Weights of a small transformer language model.
Size: vocabulary 50257, 82.2M parameters.
Architecture: RMSNorm before each block, rotary positions, biases, tied embeddings.
Training: a variant of Adam for these matrices, 954M tokens, 8215 steps.
Each number is 500 + 25 x the weight over its row's rms, rounded and kept within 0 to 999. Layers, rows and columns count from 0. Numbers have three digits each. The size before them is the row's rms in percent of the matrix's.

# layer 6 attention value, 576x576, rms 0.0142, rows 358-434, columns 384-431
098:497509546496508493521563500523503479521475491537528515464510458441537490507474534487504484505489479498495514505461508520494473470474504466544486
094:518490467456502520495496486530500516479483522522471483486500497478513462491512471495487477527505497479517539464492552526486498525497496523501505
092:469478467480510510481484499498478518525516484535482481505507446464520500463512466500506492481458466496464520512482471530449487481540476485501481
094:522514486477491500520512529453483479497476501489539438504493498502494501465491479491510468537485479450473552457468527524516505497487524507530485
090:494504504547504496523515484549497530504477508529510458500473494504478507516512501490524479475533470499506532513502503553461483504467499495501474
095:514504479510487496468480492514506506537494481505483535509480506508463504513512498510528492488477498537471507502548474514514469471448514496441516
094:520531522494495483488500483507491480526498444477516465484472454497522498549486520475537548497487491469487518497477500537468522543510499522479513
098:554521495456503478543503492515499517514499473543489475515496466489492554513510502490566483507501475480487532481520536527493471482508513486510463
098:485536528512505503503483472496486515533526460506511502486460493522484520541449503489451435525495507497543526510508514524528468505479462504502520
098:523501494474457524513515503505522488540505533512501460482507451537528530491509471533569484468520535461483571447509483524507532466489486499478484
093:502471496488444472531487527512518531512453451551518453506497535533504524491525521488519501506520510480573539516516517510502475490507539517531492
098:528510482496521517484527471496520492481525515459476513503524549493490548485534480529517484511517491529494522462494454533503476521492499557514505
088:507504478470519499498507468463456496463441552528496504515481487468480475538496482509513488516517497514542471530528457492495512512480504527540474
093:468495551483487526482460490553477518442510480519498492486508493499505505510509507511497459489443461454532521526493494571519490492523491492509477
097:529510481496486481469466512486507499477487508459486466520491475498533512471513499482486507496452492533533485494461529492420532460521482489530487
094:535515519497496529526500479538469512493492530525499481507505512487481547502491472501487501480479493502508518470502480534531507523499497470516527
101:476518478516516503511498494468494500505536505455497506476531446530528470524528500501508537466480469532462546467522503492490480456511537484538504
099:505525502461489468479543501520498480480484502536505476461474488492482503455469474508485522475516516517474544506465495527535554531502509501511478
099:494450452459497510505520534498502533513513484476488491491479518457499527469475512498498487548527512477486555479484484498475539514484521513492468
100:466446532496500494513505532491479496480513513481502495518539484525511487485489489482497525477499470506464500491472480525478558484501506537516478
090:479518512497502506536509448481506455464501525470528528498481513484494508528540484528520548525503502474485531513498490507506551487527517529539495
103:517450510484477509501488482545488500463480557497514484516514443501474498503490505446492512478515484518455495471499527483502539526484520512483486
105:487497523484500512481509487502544449510523492525498487494532509512516488504490492456444517518483448498542499505482510432531547503499500515510506
098:465528481523476483504506503470514470551513489467495531478497481522508505493486500495491480481522521484495504513501512474579496503505495475453522
091:479466493536534475490463449533502502464490526493502505484475521496515525519466510462498477542497516532478455497500489535505533511514514530491501
090:494490481521521519514513492470467501495481488505517488487502537483488503506545485503515543528504516468482561530497472481507529511458560501461451
093:498467506487477524495493488521525493507546544511518505507519473481518510472469508518473518507482490514525507495468490496461490511519474478566514
097:535484519482526477512509487547521487478487518532495554530530470484491489515520497504447519481523557537526505511491491469537553510483483456503517
100:534514535484459520514501467443486494516496533485512502488484485508521530532476534523470486489511485524479496470537497503430496453561484504495510
101:508490491505465497499452477509496507496433514488526520480509496507493512548470482472496510517520459504522463479494506505495486501503503520518507
099:458510501479499527547445490512507528478491509476511486454505477490503454524511478438513508468520468540506470504516508494509455479494460509497498
090:459488522543545496477489493540523487495464515513503500488535508499491529489468493479486507513476541520559490531503489520492540505485471494525484
097:492496491500496548515517495449497478493513476531512487521490466506523502544501512483503530485499493516523519493524504481475541513492471498527500
093:517471485541510488499505546502457501479504475465501479505507489515503480473435520548531543522519489464488496515518515475539495506518518484540508
094:524533480503526507518448491517505527511517506504499483522504490488519494494497515497504519489499529488527496502519485549521544450417492501494465
100:501497462539469484494505457524468502516519548514500497502500471515521492473491516498518464495485545492555451500498515494539530511471457506456469
093:521493484540533494472498515495528452471517453485487544475507489503488500504454502485470522499466458481493459490508480493441454503507491516519495
094:446507465582490504496557550525492487463478487522500471509455516538513528465536498492523469510497511491540470488496513519524489526497489492488458
102:460487482456484524508528486535501437482506494511501503480519445440523466518470514520469478502477465504453474525518502493515514497493523484464452
097:459504491458449503526538481458470519508532517534446537479490489465448463515523467522523519461495491515488510458527485502483506506467507485444509
100:491531516490491499463523463532520470490520519506498541513516477491490480534476490448535534486492513506514506456507508483553471482490515474535502
097:545514509461518498485474486516511534511518504522492477478495533486514527499496502520512505527492512503551498474516520476542515495506467506497561
095:505519507543483496462475489475505534504528488553491493495513571513483472527558507528499496511479503506497514496533527512527543482472498453466499
104:525525499512537468483497499459513436479492478483510536496484537517466513528534495452493518467496482512505493444544500486509509512498485503481519
098:466510467501489499523502468489535513509550514473494428524467510512493507496477521412499496473514495446501511524506518506464459507494506509506455
098:467504566428501513506423526501509495480500501522484498471490494534523510525512484537478467556528514469541503515514465489483497493526526514528505
098:495494484562520503501556518538513484494499539510508478522481510482509519473527511516471547486468445498511500471502506460485496504539473536475481
098:525485523506516490466454467519481528495503472510465501551508503498504502492591464479514504485518558526465470441489498523554501565483475527470500
098:563484511478534504503473440523529469460497480478485557493516506464504546518471512524464514471503538522503430471480496473519531541521477504528548
095:479473473479505478517485491552507480480488516546525525485484472477518508486513482508524522497497519459529495502493477471459518486467527502454499
095:496521512490493508504488559546495489513513490572519470518476518523486518514528495487478480529524509466516494534496478510499469511472487499453540
098:503484507528481502558524447537482464531444489509497525463523500513515478494509465522537485504497481466510461503532474459557508497514465472474493
094:505526505497504496476481490511486467498531506467517499477541492502481512435463482522540531515511502496482478466497499510512508530515489510498494
095:497529518576479464493538531464502566524492511478521514513479495505546516513481498547496475504494500463515550481485489481538521496489535501485502
095:496562517526505524510507547485485487521475501471508535496474529507492532527510505459491445533487470503509505498473543497438458503503501485538478
101:481455486495479507505524489491464495527440521528468501458461531509496497470518533513506463474498499484511568471479518473543533511535495497544480
099:493529508546542485498487454506483505498519502527477489473491506487479512543550505481520505476492501531532445505493532487520501487527525501506499
107:509509532530441494492523479485501521494475509504489501499496451507513466494518471459518503484508493465467499469502541523480518465522494550434486
101:503476467422522518554491523491486487516491479508532491503465489515482555485476521480512484519504472459490523506511533485489444492484509471499496
098:472505512434550519477426497509508499501537453481504508488468492511481537513450486511493579531515468536496505499494505491523477495489545502454501
099:515496516454498502500533509499514518492494521491504506526469511512525511532461535510498489494520486472499496501469479529479472514486503509436462
105:511496497506514544512447481502516540502545524494499481523482539500467466515487513468575477511495465533518541514498519527521508511486482506489506
088:529501508469445503511524486491476499519478497492488485502480554518523493462506513516501495498470520495480559503506495527527483486467491467518503
098:504490470492447452514477516450489510522517474490508480538493530495505495479530479503530499464515527489485536490478501438531522519503496509472516
098:501509548404464495511458538506489504536461490516498521507457486491494493505453500494527459462518532491510499460517482478545470539483506468515488
097:513534478519501485493508502502497480464530474509515520470491462483504507483540489487516517504480495510517525489490480529544487509493547480494488
104:480527487496504483508505485492516484555524490516485510483494539481482494511508491455511510490542464542519492508536487538483485500521490533545502
105:466497522527498540496475488466514464492504483463499480468486467480452458487458498518515544514505511527477491473496511474526528529514486524487546
096:507509489496508484516467527531545490463498471481533521485529486497502483509567527489509509503493505512529510465507501521446509471505485504487566
097:533530487500538496525547498507512490516565523553521524543499555487509525525527506532464531477513455524478490522522504509489512499532506458553533
100:506546491521505466486470505517483508482515500501504468542520434507469477482507479445515520501518510529516484474511496536469524491523538510508489
095:527479502552494487489477512439491571558467464523490467492472465504496475483476490496525523501510499497510534506476507476534479534474476515468499
101:567515529482532482518478533525487530471489520513529501478497506546466514462540484542512546504509471497487499500522528500464498475495529505467489
095:558483502477526503478460495520503457502456462482500543490506533491457442506507508494503494528482547508470496485502549463545536469521509501522545
102:461485524530486500507544525481506544527503475515495520546509467506494529471517495479543494503499475480505541491456477496523469490504513492444497
096:481481503450499503488516521487488490484525491475473532518502539519503505516473483505492517479491466507487463484485539557514512473513455526513527
096:485506485514526502485562513510500563485473527459510497524496429498470508505490454516505513516528579514497500474543500500510505488486518512564489
# layer 6 attention output (transposed), 576x576, rms 0.0215, rows 358-434, columns 384-431
100:521491478479514506501470522495514490449505501439486504527516553510484540474473474506469500538488502460523480524528488491470480514524462482484532
092:449489547528506472520501510497547494549521485491506501504508522520514497494510526546493507509446482482474481529474470478504523510556466449482514
092:532516497519499511537505462520515478506515498472508487500516560510477540522442499481442518523529505503520460480536540495529494524461501500494525
094:466488504542482488438499501517516512539518473533517509516518515538544483522502510504494496480464533511476471529518465497494507494518467466464506
091:500504512509487471494542506480503524526505527497516537483565508529509503480486496518487510496466557510471491487466518486518521474520506475520548
096:507494449515502498482528481485491511479473510521505484466473482503484505526499539484485515502531465477507511496441540508505528483484515523564527
092:467489488458508496540504534503518533481522523506502528492515530492513520428515448523457498484484513489520492529487480503497468476518489440537479
096:472481506534497510469517505505494513512504565488481522476536529498529497503503482482474488494506497529469493488469461517489541486506519539459521
093:515476513489457520504514488493475476426480487502501499478485511438502508459515501538521520505518488519477467494505467447487488496504522524495492
094:469495502530510488451498507523476529487502449530499488521512511491505467548488519482474485498507498481486515509503520528497491515485504511479497
090:501502499538527468470520489510479520518500547526537509487558474497530476511494492515506494508507535489450496477483492506530528500490488485477515
102:443487541515515501501495536493503516560484474506495486473474465536517439497469531471504529493436498496498508502523553492494510518503493452515485
084:458495524460519509518511488557513517501498445481549472511473518534511518482490498483490509474466469486482507510489505490482504496524494480457504
094:491493455498503494551511498483477463529503505519505520511534515485506514506507464510492509493510534485472491493519487487471510515496497513466541
097:493429504486516500515503561525515512559502514541493508491543515514520485475504513526510506468544541473476525479556472516564499523528506486449519
096:488485493518482498511496534486516467516479502473488488471464522518512470480505565470487533509507478523506517536527497472511470463485507546512510
100:529508512483451520478507483513490485477499496540495506524488572473477509526479518460482479484524508495505493514490515542516541498477510515475530
098:490461493526532522479509531496510518503508460486509546491533516515556510502533504526497479506470481484515476501506477484482487478490478444503486
096:500517556510496482482547497514482498515483502499497478530519506518527476495507489499513489480459503514547442505502520493517474474521500475507504
100:510530504462507530495526478496487484462482435517496494518465538444479531516492520523459495504481476496569449505505536508466483508535513432507512
089:506472510512502473486508520518506544518499468524485473508550522564519470481464509494492473514449491480460492519531524487521461498495495500461515
100:465540477494539476498509543471508499549499464524525521489491555507489505539500502530519508491488503474511478500511476530522480470510476458513498
106:546505473490481467502497496500455533447490500486496496528463506480485510504503476525498476468541542505524468526498518531517462488485493482531509
097:556489488516507513463467508525495533459484538531530489489504480474474483481503519520509513468545520520496493488544511524469503474501489523523491
090:499517515462500526540527593482523527531485480464471500507500489507515474455507496509493539468456462519517496514473515432464500495497491483530474
088:502491494505479455459545500510513525503507506547525503504523481522551479552484517467492460471481476480479491479501513508532518495573486503498545
095:497523489510512463514503575505527551529493475504497524533515521537510507466498497496473493490474512506475469459479476487494511471492489506472503
098:459501465420512568461501570474478534490524502518512497496474514522485480513507471499501539514473468507491463445505505540452501479528507562522513
097:461481517499505452474494502495524584471511488500513510504477501468507511512536499449514497487493526494528527520439494478537476557459476457507520
102:489478508481496523489474484507508508488558462492509530499511517548509520481540487503517480523452572469499534478525462463512537503519523502502505
099:493488504458501509484507470518463501517523527517536476574483531509503514528533509529479536506533542487504473471520487519517518538517479520473516
091:472518513495444464485513528524502545498474527495479533543515503559466495501534565563555468486486452520475483489495491498480498468472495515506492
096:517492491473513474453490493496466499518529524499487486489498492510472461495510512482522491482495510437446474478486488557463536488461478553510474
095:524517541536490493564505435507523476533453520503459524491525522469541530547505498460522489498493516511456510518456483491486491521484483479442505
093:524487486498514518476543528474499499500486480511489534481516499479493503518489515528492466540520486521540528524448522480477463529558535474473517
100:451502515500550503495488510496499500490472460491502501450497555527488536459542480558477518475450489487484509509500478504483483492555500489532504
089:484494505521433474482537515501489538552494546520463520520485494521479491491509558532547458511526542501478578507485489515498548485441466504493535
095:537501544474505506479507464506540559545507504499540481487548475468491494519501475509475546486521459508527521500516531481512484465533502486522515
104:521542538501478490488512521446518550525515507518567501498485532593515492494523455452486522507537519507562543461492468481535482508511483484516536
096:511497534494528517462460514544516501486494505471523501476506486501504490471521473446494531528527508503517477464528486484562498477530512518534493
099:520489515488518531508474488522460551484471507503553531502503494523519468521531497493492498485536516534454501493493469499498492530500501518505521
095:483478503582463481528493498495495479519491478485433502534491501513518518488501502553516470512465477486449545517498484463470490465503514499508447
090:535496499485501491571493457524500495507478515462502510479504479468484497509501487508498534503516504533507475509503492498507482508489517494518510
104:459477512526463521494493488525504556523487520505488530496455482459539503510506495541509479515507532493459538512469468497499509490494506496500512
096:509474536481551533531463485504510520449497460498493495447500514474538482513515464523442506502468502497473470479489514513588515544526513474505538
100:550512473537491498470548538466464465512508491491492517539535495451490527484502497493547483488491479527522483484477524494508487481472493499489500
100:452553523479487506512473548463512524509504482516490517520517495541490488505475480506482469512547532486517492484518472545505516503503524482529500
098:443507458491500552527504553512501443474512509472487502483479478480488496464490504499519530501491453510512490495527517487493508435541497499523483
097:425476461556455517480516560485489482512499509509446523494497533525456494467545544548569452520483503455451544477511453516454533455498514536495478
098:533517566545487511524502519463515518541506494466484534531516518539528468475515476477481487544474521508485524468470488479537452441515511504515506
095:499479532505542563544478488468503495512528497461516508529501471458516469479483503495459526495494476517556474530505528554519492513504501509481488
097:489463499499476501482518543494545499443493484524543478489515486524498521495516512473507507529553539519505512494489466461500475482491547522490525
094:525498498509471485466553570477490541518510503540477509592514495479508504504500527541496485508506507499516537456524491478502519450488470504489506
091:503487495461545558519445471526508473502509523491508446465514496447508477483507478456458541478526493540491463518527513475553417550512466481511516
095:498453497426515518542517465528530528445526497540506472466483487500540523511503449469478539443531496478505474498516532518525466511524463491480527
099:519499464505503486490512478515506470462502472480505465498505476519487516536489484478542519499497498515488445540515460484452496445492514522479521
098:476504532510460509454512583498485548502485530465491522504482499536511515480510490502496508498513510511470575486480436491490530471437487471528536
110:499538503482499454530472461542504523496504483495530540495522563484491508478510481549473505507488523540514537494492470527514499531493506431519504
100:539498520524514503437539519483495521508524530512460492511519488458553517499464478493477482511501488474509516530502492504481533506498537535507509
097:512501504541492523485546522519455510499504548504469502513496496492502496497529561515517450488469514491462526484506499518488486447505453519515517
094:472471483565532530549462474496515458508475462487501453493534472479468540486507451472496545554525494472498451539496502486544506500532541491493496
102:502510483467482512491545515492462483465496483532457508484486452457527514525477508515512509499480509522442459499529506504511521490490523484499508
088:490491512507544518519487509516505496483505498487507499462534454460527537530530487494518516519517493534522433541482530477504457516532520514451471
095:557478483479548544544495480520487464519454526493517501454488472500521497515529489487509512510507500505487482520522505543503491501492522477479509
097:476503470556528550493546450482504501468479492505489520467507483465503498477516500511512495536484505514511509525492494487499493472529479566511512
100:501511493506460505529470502506502549536506505482484498506470504490530452519469482485494530507504549539512518495498485468493500494493475518512539
102:491448493476524539513498550507468561435511503474499479496478452524527503478527483564467490523525503483519506490525504471573481527492534483478496
108:565517512471470465526488454563478517489467492511527514530549534485487552521519489509545503488494464500531517500505499492493509512503502476480477
094:458520534497445540491539562501482525555504537485539514513463503507514476486498501503477464511493493513539501491516518504523476530488491499476466
098:484465449473507504470510548487507499499465497447480489455467502510498517484495499515523490535510489526478531473499496511513533483451515524492499
099:503465486451427478479497503501483493533469492514494503543485531496506477516525505510546483503535552499520535500493496473519558544497496490490484
100:479543473471505464512484462528504455423495504433474493517508552502509514488514495499518472500455475501476481509537504519470510478508478515504484
100:506504499503454498489547467498502444445493493490467503500491488462497482528473525475482455514454513490491527518487528521503483492510516552500496
095:480560496530457466439539522499472530511522546522479505534524462501489546491471528509567493490464483543509534493525468488485532488462461518512489
102:524528511445495496524470495522548470516516527514509488490432507506534440499466477509461523525536522504485475496509487529504470514488527467528496
097:504500505538508511468529518489526501443529498530487504516473479503502524437511525496475503485520502493495508498494507482485524499519505502530463
099:539523452462441504462506498558466475514493501542516507480525498545511473526497527485518497491499470542494521499483528483455483514454496517487512
# layer 6 attention query, 576x576, rms 0.0216, rows 384-447, columns 384-431
114:491490465534459522480476527523550564505496505500537489531481531512463459493499475509542468529489561498490545481531466531465502519483523496459475
104:490496496499534476512510467511462520509544504530513509510529499458533430454544490455467530496545495513491467460501505487492530512484479484521502
095:490515495482507495507469489557475510498526508510515511470520479485520468466524508492463533472494498516490470477505513435492494518528464477526503
102:526502528529463509493520511441531498506448491502496514518490501534488526508479511502537446548513504490475533543465479563501488473469531548485482
101:520498510483526523468503502498477463502507501488478504501516512489497528502477494522465536484494458500521463494507515487551475497530530474528521
103:499492511486554476473503461546460491524515558532489493484524505474514474500515530518484513488496483526511461468520521427529514542511482490491540
099:471490485505479523501429531434486571479486473492534527495508504479543518504544492496517492500518536477489528477486530508470510495477465529499464
099:525504508500528503493514456531475469497524539530490477481484484477503508520512481497460532508465463506514482477493478462499488522520518485476524
094:530530481468495558458513501530528468511484536474442439504506484555471513496442480516506480513502466464526473524501497479483460481525562497549511
093:523531509521486480527517469531531464516481545498487467508473482500527516525492489499468511487493486476517484532489442508499491483523534482510513
105:480526488497532503502520472458469493435480498503493543451471509448522484472479463467480545533493472510510506481486545507528496499492517517469486
112:481506509513500543502489548445476504505468479491488484529488497521510489511472490535518500511518505527502528509470529472542471418506503508523479
089:553487515483507497523482464506520496518460512478497497505495461513491513485507510469489506483501446451477450536509479522460449519508523512476460
099:521500513545544499485549499561532483534525528491483495522489499512468493519522530542510491510507485474504482502491466485556497460493519490492504
109:517509524493508484519498492479466563494491471523542536517507540530490510480547538520528441517513504540474489491532497535509495544499460500469497
106:506496488515482533482514499569521490509522520515460494517472503504472529543495498536510480498490529482513497485492461447522487501505525491494510
102:480516478503491488516499493477454537460469473520486553483507529521513472490510530499507484487536517527500540489522537523520510517461459505473516
113:508482477517480474495475528533543516463516514566479468522548497489528488487492479496467558475493540519491509493486455453508511461468468531511517
109:503500506499494448505492516475471542507505508482542500509530546521476460469495483500524490491511508531469521523492527552501535578456478519461489
109:520447439490539480490504496522547481509521516468508442508513446502478508522481486533470514501459458498501492526474481480511482472504524462526466
115:490509480551497522488474506451498505451508484521490512480554492505482502512454470529485522488494527514528478483488542481526518430549492476504501
092:505490517493490544521472555522519469484481523483477524473486493535516492505477487523514502487498526523495506486462498513501488475456521517539521
100:552558527491495534483459460533461495494505531480461538499469522527476515490497510481565458484523472507578513500537498532440486503500526522517554
102:473515488482485526479454520478499501452481483507515522496503501511434466502453451518518529523510492498496510513468511466501512480512520497507467
106:506478509531540471515502506486484515438533497508542501493476505476477453501462460473447577471499536536510514481459531506501577480507505488506479
102:460538521497490439527545481507494471523508481506532515452470501460487504494528500446463530515489473503473486515474507534493533529446498477482495
115:510503527534493535451527501516497501513485477557490508484559484466466511501447543519508438547459482475485495506533471494493502489518490500538473
110:534508535458479475479471454572469496483531532501526498503504507493524436471455477455535481510508493511503517521497474521457538519475501503522497
098:568480490478461487527517463502463501542490514473515477525467492510456508491504482499518519503504478528455505504469488534538527507511510504446513
105:519494496487505511549496481492482448497505496517477502476471499488491504505445493468493533466493497543510562466487522486506529470499499518489541
110:564505525518517502483470496506501519468494547523447490487489480530497492456521491492498490511503489491527463510486502535449519467486527515512512
106:486495463523469540499518514500497534527505510477462501525501506534508552524546527539537458515516476500512483487551492495491461487518497508489516
100:521515511519487483518530494508476508510548502562536495510531524488522457511536477499457546498497449462486473448466500501469514509474526482536434
096:518513498460503508495527505456494427490494506469459476491467513504511529489463504488472539511499478507522435512525498473517443517513525464504524
107:515486537499495498491494516503507433475502488467480464537485509490503536487486485516504508499489464523527459529507495484528448507534533452504527
097:504494510484524466516476488479468571500507516503545522479519504500502488481504521485482470519484520497472511486508526530460546504502479551467453
100:451457502496465531500524541463531508491519470512502462577490504531498515507470483505515469522496506459498532542506491547502507436494531504505505
085:527517488505496503461512492480527427487500471455486484486477524522479520511472499493495507494506440483538482509529495494507485505508568475549488
105:480504494472533495494489503533461508491520524554509527487536517460507493462504518490459519504475498567517511455498528452514543536512457482480502
085:506535508521426500494501485488548466513500483479488491502503498509482520534485495541509515524533507474503508561512460535498474502506542478521519
119:485517503516473501513518550473534517508521467489503508542484545543475505495490523514534487505515526507495502517510476529489467522455485502511491
100:463516531530488508511489525475497542526456466482498500494478502517506496500542507511537482507546550495499498481511486513495491520475489478485513
137:500467475481514515519477521440483508463492510467492484508544475493509487496493472521477516502534495548518492488491532496518519471529508507466513
084:495466525489483473498474529480483547498498497480510496528535498478499487477518510514537447511497520513512525477478509522485500486491468515525513
102:482484501498508498486504463493531469499504510487530504465477489510453520513441486510483535524487487476534499525490506478492520488526555486500471
094:485530528529500501496493496497496523509474481526494542493500528482525485473535505486523498515514525550469495513509513502533527500454457486483530
078:508520508470513457480472449490486487478488496526485501466493491447471512505469490453463493508485483453529510501506536502445504502522558528504496
092:476513507527466498532524499466472499494522512494533570535489550481488481496481524464501461501507553511474523488508497531503544519490488471504507
084:540507493484511525508470462526491465460496523447496500484499493487487538507451464484491511473492480516558492509515511489495476480522548477526514
106:533477513485467508547497504494480480539482479505514493501469504493521498496501522472501489483513472463486535514495465510445499504493490507483524
112:516496495476521470502487462514495509449471506458520514482476487501487456470483516461499483530505479491474490536500494565468516551479530541487452
086:466525479513484508517519563519562512524500526535519521543523500493539525526517491555487503531489525505475488497489471479532529501495456481465508
099:517455509475530463503450499554496529498532517510497454513538500506477437511485489509460524485524482514500518494504488516459492503488460502515463
105:508524516502442510509492485447487498527486486519532522511502509487496519484491515458516492484498502490496516447513513542433479501490489510498535
111:481491503495516470538533502461494469517509464486558494488476490515500541516502523498500502482495505503517490526513507549513469529463511489487463
103:556480490457496534527489484493485464485480475531482514504495473476559509501462523479487497464485508497483536509486498480486466460520516514534499
099:457488478465489509559534490437511502471511509462489508449457514511509524527484499517476527463475481521519486511510498502524490519517517511500538
100:497484480510482506497535511473483505482509478496495489565511509512527491512441507535536475498485552540479513494519508482499491525486479517516501
100:453495468491503512452474538508544526488515501474530519526520466470470471461476467481487478523500510481497499491519492448443507482497523488543479
105:476499536459544460495485538500487551540471504472539486496479497492476475494530495510467503481511466505475479537471529511528489499478508486481475
110:454537517526497534427451528499479497502504508552472490505532518521489492519494467495516515508500526493487499481509516432463489481512487494539511
106:500465493501492513500502494519507516530491522540495515513546478486539505478524544507500520550458494446477508479499492515499518488485459503524470
097:488531506508526489527502442499464496465499463502535502504505486506464476522460492495476544484479544511487506514482498482509523479504518462510472
098:504510473477457544503427580485484505504446557499484505498522485519511484495500455518498478473518512495511483462511510497470494493485501543544511
# layer 6 attention key, 576x576, rms 0.0213, rows 384-447, columns 384-431
113:506509523458491547474492524498503510492498488487508526481471503471467516515485488534488496510458489449557488471509476476518497550479585495473514
102:508526495535487499500489493507495496517467489541497460504531530525507472500521523490517508497522533501436524513488503520430536474568467487505455
118:535517482524478454502511495479510491493484506508482453517520478513536512519502503469500480491537496466471509539458526543470502511515496505548477
114:480534482485490538474484493534544480486503523503486518484475529460479517494494476529529516523475494487524487446521475480493513525507547512431501
095:485494470482526509496491541477468516480519507461498506483515515504507465507441513516469512499511496494524477479524523509502488518487471487558528
101:528487511481474459505495508489474550486522476488489526546516523518491518471515531493459483488503507494503526511496561557498513505502470489543487
106:510503550513487455490479503474471466499499491526516457526480500539518518548491489460474498480540511529480490501469505458459460485517491509528504
087:469496477487491551525486498482500491481516510477444514466499501491550488484453513483472558496470504476471510506504491515486513547525528526505489
095:474497485512507522495540500468528488512507506547502551491494510492486543496466497486499542489463515506510478457538488463492512500517501464444521
087:500472474504515544487515497512523502506484536478503506506493504496477544501502451490477497540480499528539497457496474493504507518528540497452506
132:500514523482546480507519521456499519481544497481482511516530479510493502493461506474480529501506508538495491489492522487477520511464454540517519
109:464482506513515520530511542418480503528535535494468505466532530521513490477487503505493511462505540536489512503501509467528509482530438488506509
110:496509522515511543508471494541513474486462490505504507498483495489501537505493476483503499484513477500510489481542453504453523484514557528461479
082:502497491480488482510545518514545520465464497490535479486508483483503488503499500459506501514508525529564490497463472537481511456520506484485481
079:509521520512476434472474495508483507466527473525508480518515500521481516510528536543517515470498483484492505535531549490483489505523457482555510
081:486473485494538498496520497521522533497454515458505488495478477498492478541516443491523453523533491500502525484447496502459509483473546501518454
076:494512509492511466499516518519458513508581524549498501500527502514489509494475504539470492472510498516501524484529532517504477484509491513565528
114:504501489535489499496479480504512503474463563520470453515438537508518492505517480511467524502530529500505526532428487540519519515483508523513499
109:486520545540491456469476520540483527498477509534512495483524547503522489478536510530544485496475459474532496466529508543555510514534516516475498
075:500483498470503500504503538482542518516460504483517479487487515486507472509479510510500469512472523500516453497438482495482528490527531511502499
093:498484496540504546528495511477507531550546512518440480528516485505483550481504501551491542492518525507461514515503459455517485493555467483498520
108:520495471482519489546534502455464504492503529492493523513480486499512500520432524518453477514516529506470518520482519493480502493478467525537483
095:494478477514503519497522497508488485538524513511442498515516503505461515483502494518537517500516516484498525482560477459490461472481483521539525
102:519468464482461559523533503486478497507497517469472539510518467468510489517503476520489515512488534473458491488522515470504509486518443501496502
100:507488511488485494510494499474501509516448499521530475472512518477559486489521529509473483528504498484491489498459501523518529477527463523480488
107:513517512496511500508514483544519508496476478485540506472505493473524516500524503492543454497522470500520498473467528533510498506501507520489463
116:491494493511482548444506485526518447516512474483504552529485501481487518510524503517517486538525509521473493498499529506505517513527495511487464
109:473470510514476475481543527534505518548488525524509472502480572514510505534508568512541511501496536527499494458500486488519520528500456521477546
106:480518488518549470541546517509536475498511494484532542459484525483497481543497489548493471520482515495547496490502493512532478514490487460505481
100:509504509507518492471478512445494503528539499512462510534464508505512500460483498507494525497454482521506502517502487480531521503464474505513513
103:550438502512494499511514468520482508553516471502475517513497437505499517490502512504481516516491495502489517516494449432495477475477506481514559
101:471548484519504519491490504518523506503544499505448493504502515526432512493496515507533498484507504501492491530532465460481460457499504484523537
111:488517499477457489483489500546529476507500486528510467491472574527468501533520514536578467494485511468512535542506502504497488495510507481493481
104:520479503497513463516505516460482524495505519497490488532542440536548508510508512479453486485523528503480519520443531519456537471477481526547500
095:489483505501501482529491522460498515526499508505520504527486461524528483520454510501471480506497520539497478524484507499504508468480482526496521
087:554538507525468487490529525527528475495497497572454456510516512506517513512535498514534482502524485489453487480507505491484492458532520496514522
114:467504498501510528480512502505534488497497519508495508478488538464513527499491487512497511530469490471498479436544480482517500510500535497478521
087:488490518462511544485511483506501470494529511507487550452512502422490497445483506497516520491461478485509473490540521454540515549492520495475523
097:510495500492497478516492525457480535494512505533484505501530513520538469500476500497442519495511528514461526518497521518526498508483482508541507
097:486518496492484527492501524505542487510516503507482511496459490462494522504476432494516513503473500521508481481510462473505501536498535498468475
120:524525481510477504489497477529527485518479513490495494503478521515469480493531481535579489545484520480504507503506489530518485476489539527469478
111:506491494490502433517498489474472503497480531502525456509483435522505471544481487482481457501517488488492524529452511492469477473498506483516479
110:484453520470517475538484539432488549521541499506503523510560536534505516507467535514460523480489498495461486485523510457538503507523451459509534
092:523471453513477459498493504478470496563466502500517470516491485514506480521502539488474506506491492488453516542500498508501504474489482467524541
086:471482539472533540505489510470514514476492489501512516470505487488525529506465499485527479511449508525530467473481479491491499504520502512446500
105:553513519503508460519504477491485474501502520524506505507503474512534473519530512509491474453524500506492520504458547512488508499490467475530490
098:509487509493520550454483484494465511501542498527467525484498490499488552466487464479520549497491518517547510476528477455497471495501519523479513
105:501501485524506468482499510488486496517538466527526487498526510508518501504496510531505473495501511514526519515495533506501508480481456517493489
105:495486502515497548499503502497502515525524488511442520516495486500467537442475490503504545498461499497509508489552448438509472493503506505476539
114:451500502486458452527523486475473494520532481520533517494489502497498517526576493470525484506503474501499510488530475493492489500482492514468484
107:519477526491487461484488474506489504508484461486546517479522465488529480527477536509552495505483488515532477510516479481490519496464477493487495
103:492515477492486478527518502495512474433441524514562477494522492484533467556469508496447463498530559519512509521454543545460551507512505503493433
102:513468496514482489491503471497496480516461534514519481490477511495461478547535468487486488497509511489487495484523475500496529514509489506494486
079:492550515525472517484492503524503511524573529506429486496454510531493538486522463509540522511476466468481517488520511482511487495462513528511520
102:455556527491493489491509535516534442482527490479537509461461545527510501514519528525597505519471473481546486490568488526540508508529538506465480
107:513516487494524521521495486459503491529546512529502487511492512539521536500443499519441525524512492494476492523478500515438514514471506557489525
090:497532514540508526515504523481497496518561518516484474497515532506492517487469523482529521468468505506531497518536482508545463492517522493556507
105:503515493524489520490452542461532506505549494496484488508475595513519478475506511559536536499491518515489474503520515526527495539509467524497496
099:497478523512471509478513520516496527447477470483513471509494508504487442518499557486512479515503553531519524521496497505504530477508459528486496
099:510495516499490469529521494521459480463485479496550470459523461478511452531506511479459466504511507489527474518482534530491563490515502485474481
111:497483478513488524452502510505473516526501543485467473555481466492497501459520405453462504500534511470488538484493525457496526503451487535509488
105:533506478511498461506471460493512478473491493519512514502490514499492536498513450525430482546511489462484505480458548507465489534452507504460479
094:453489523476538522471491489474519484506504486527521494505509498506549505516495468506501514514486475466517490510458529505542526532499494485502480
107:488480466531477524509500507452493525536504563534477472526499518494487465476488466493454548513491506529465513489515474468495477494480473502499506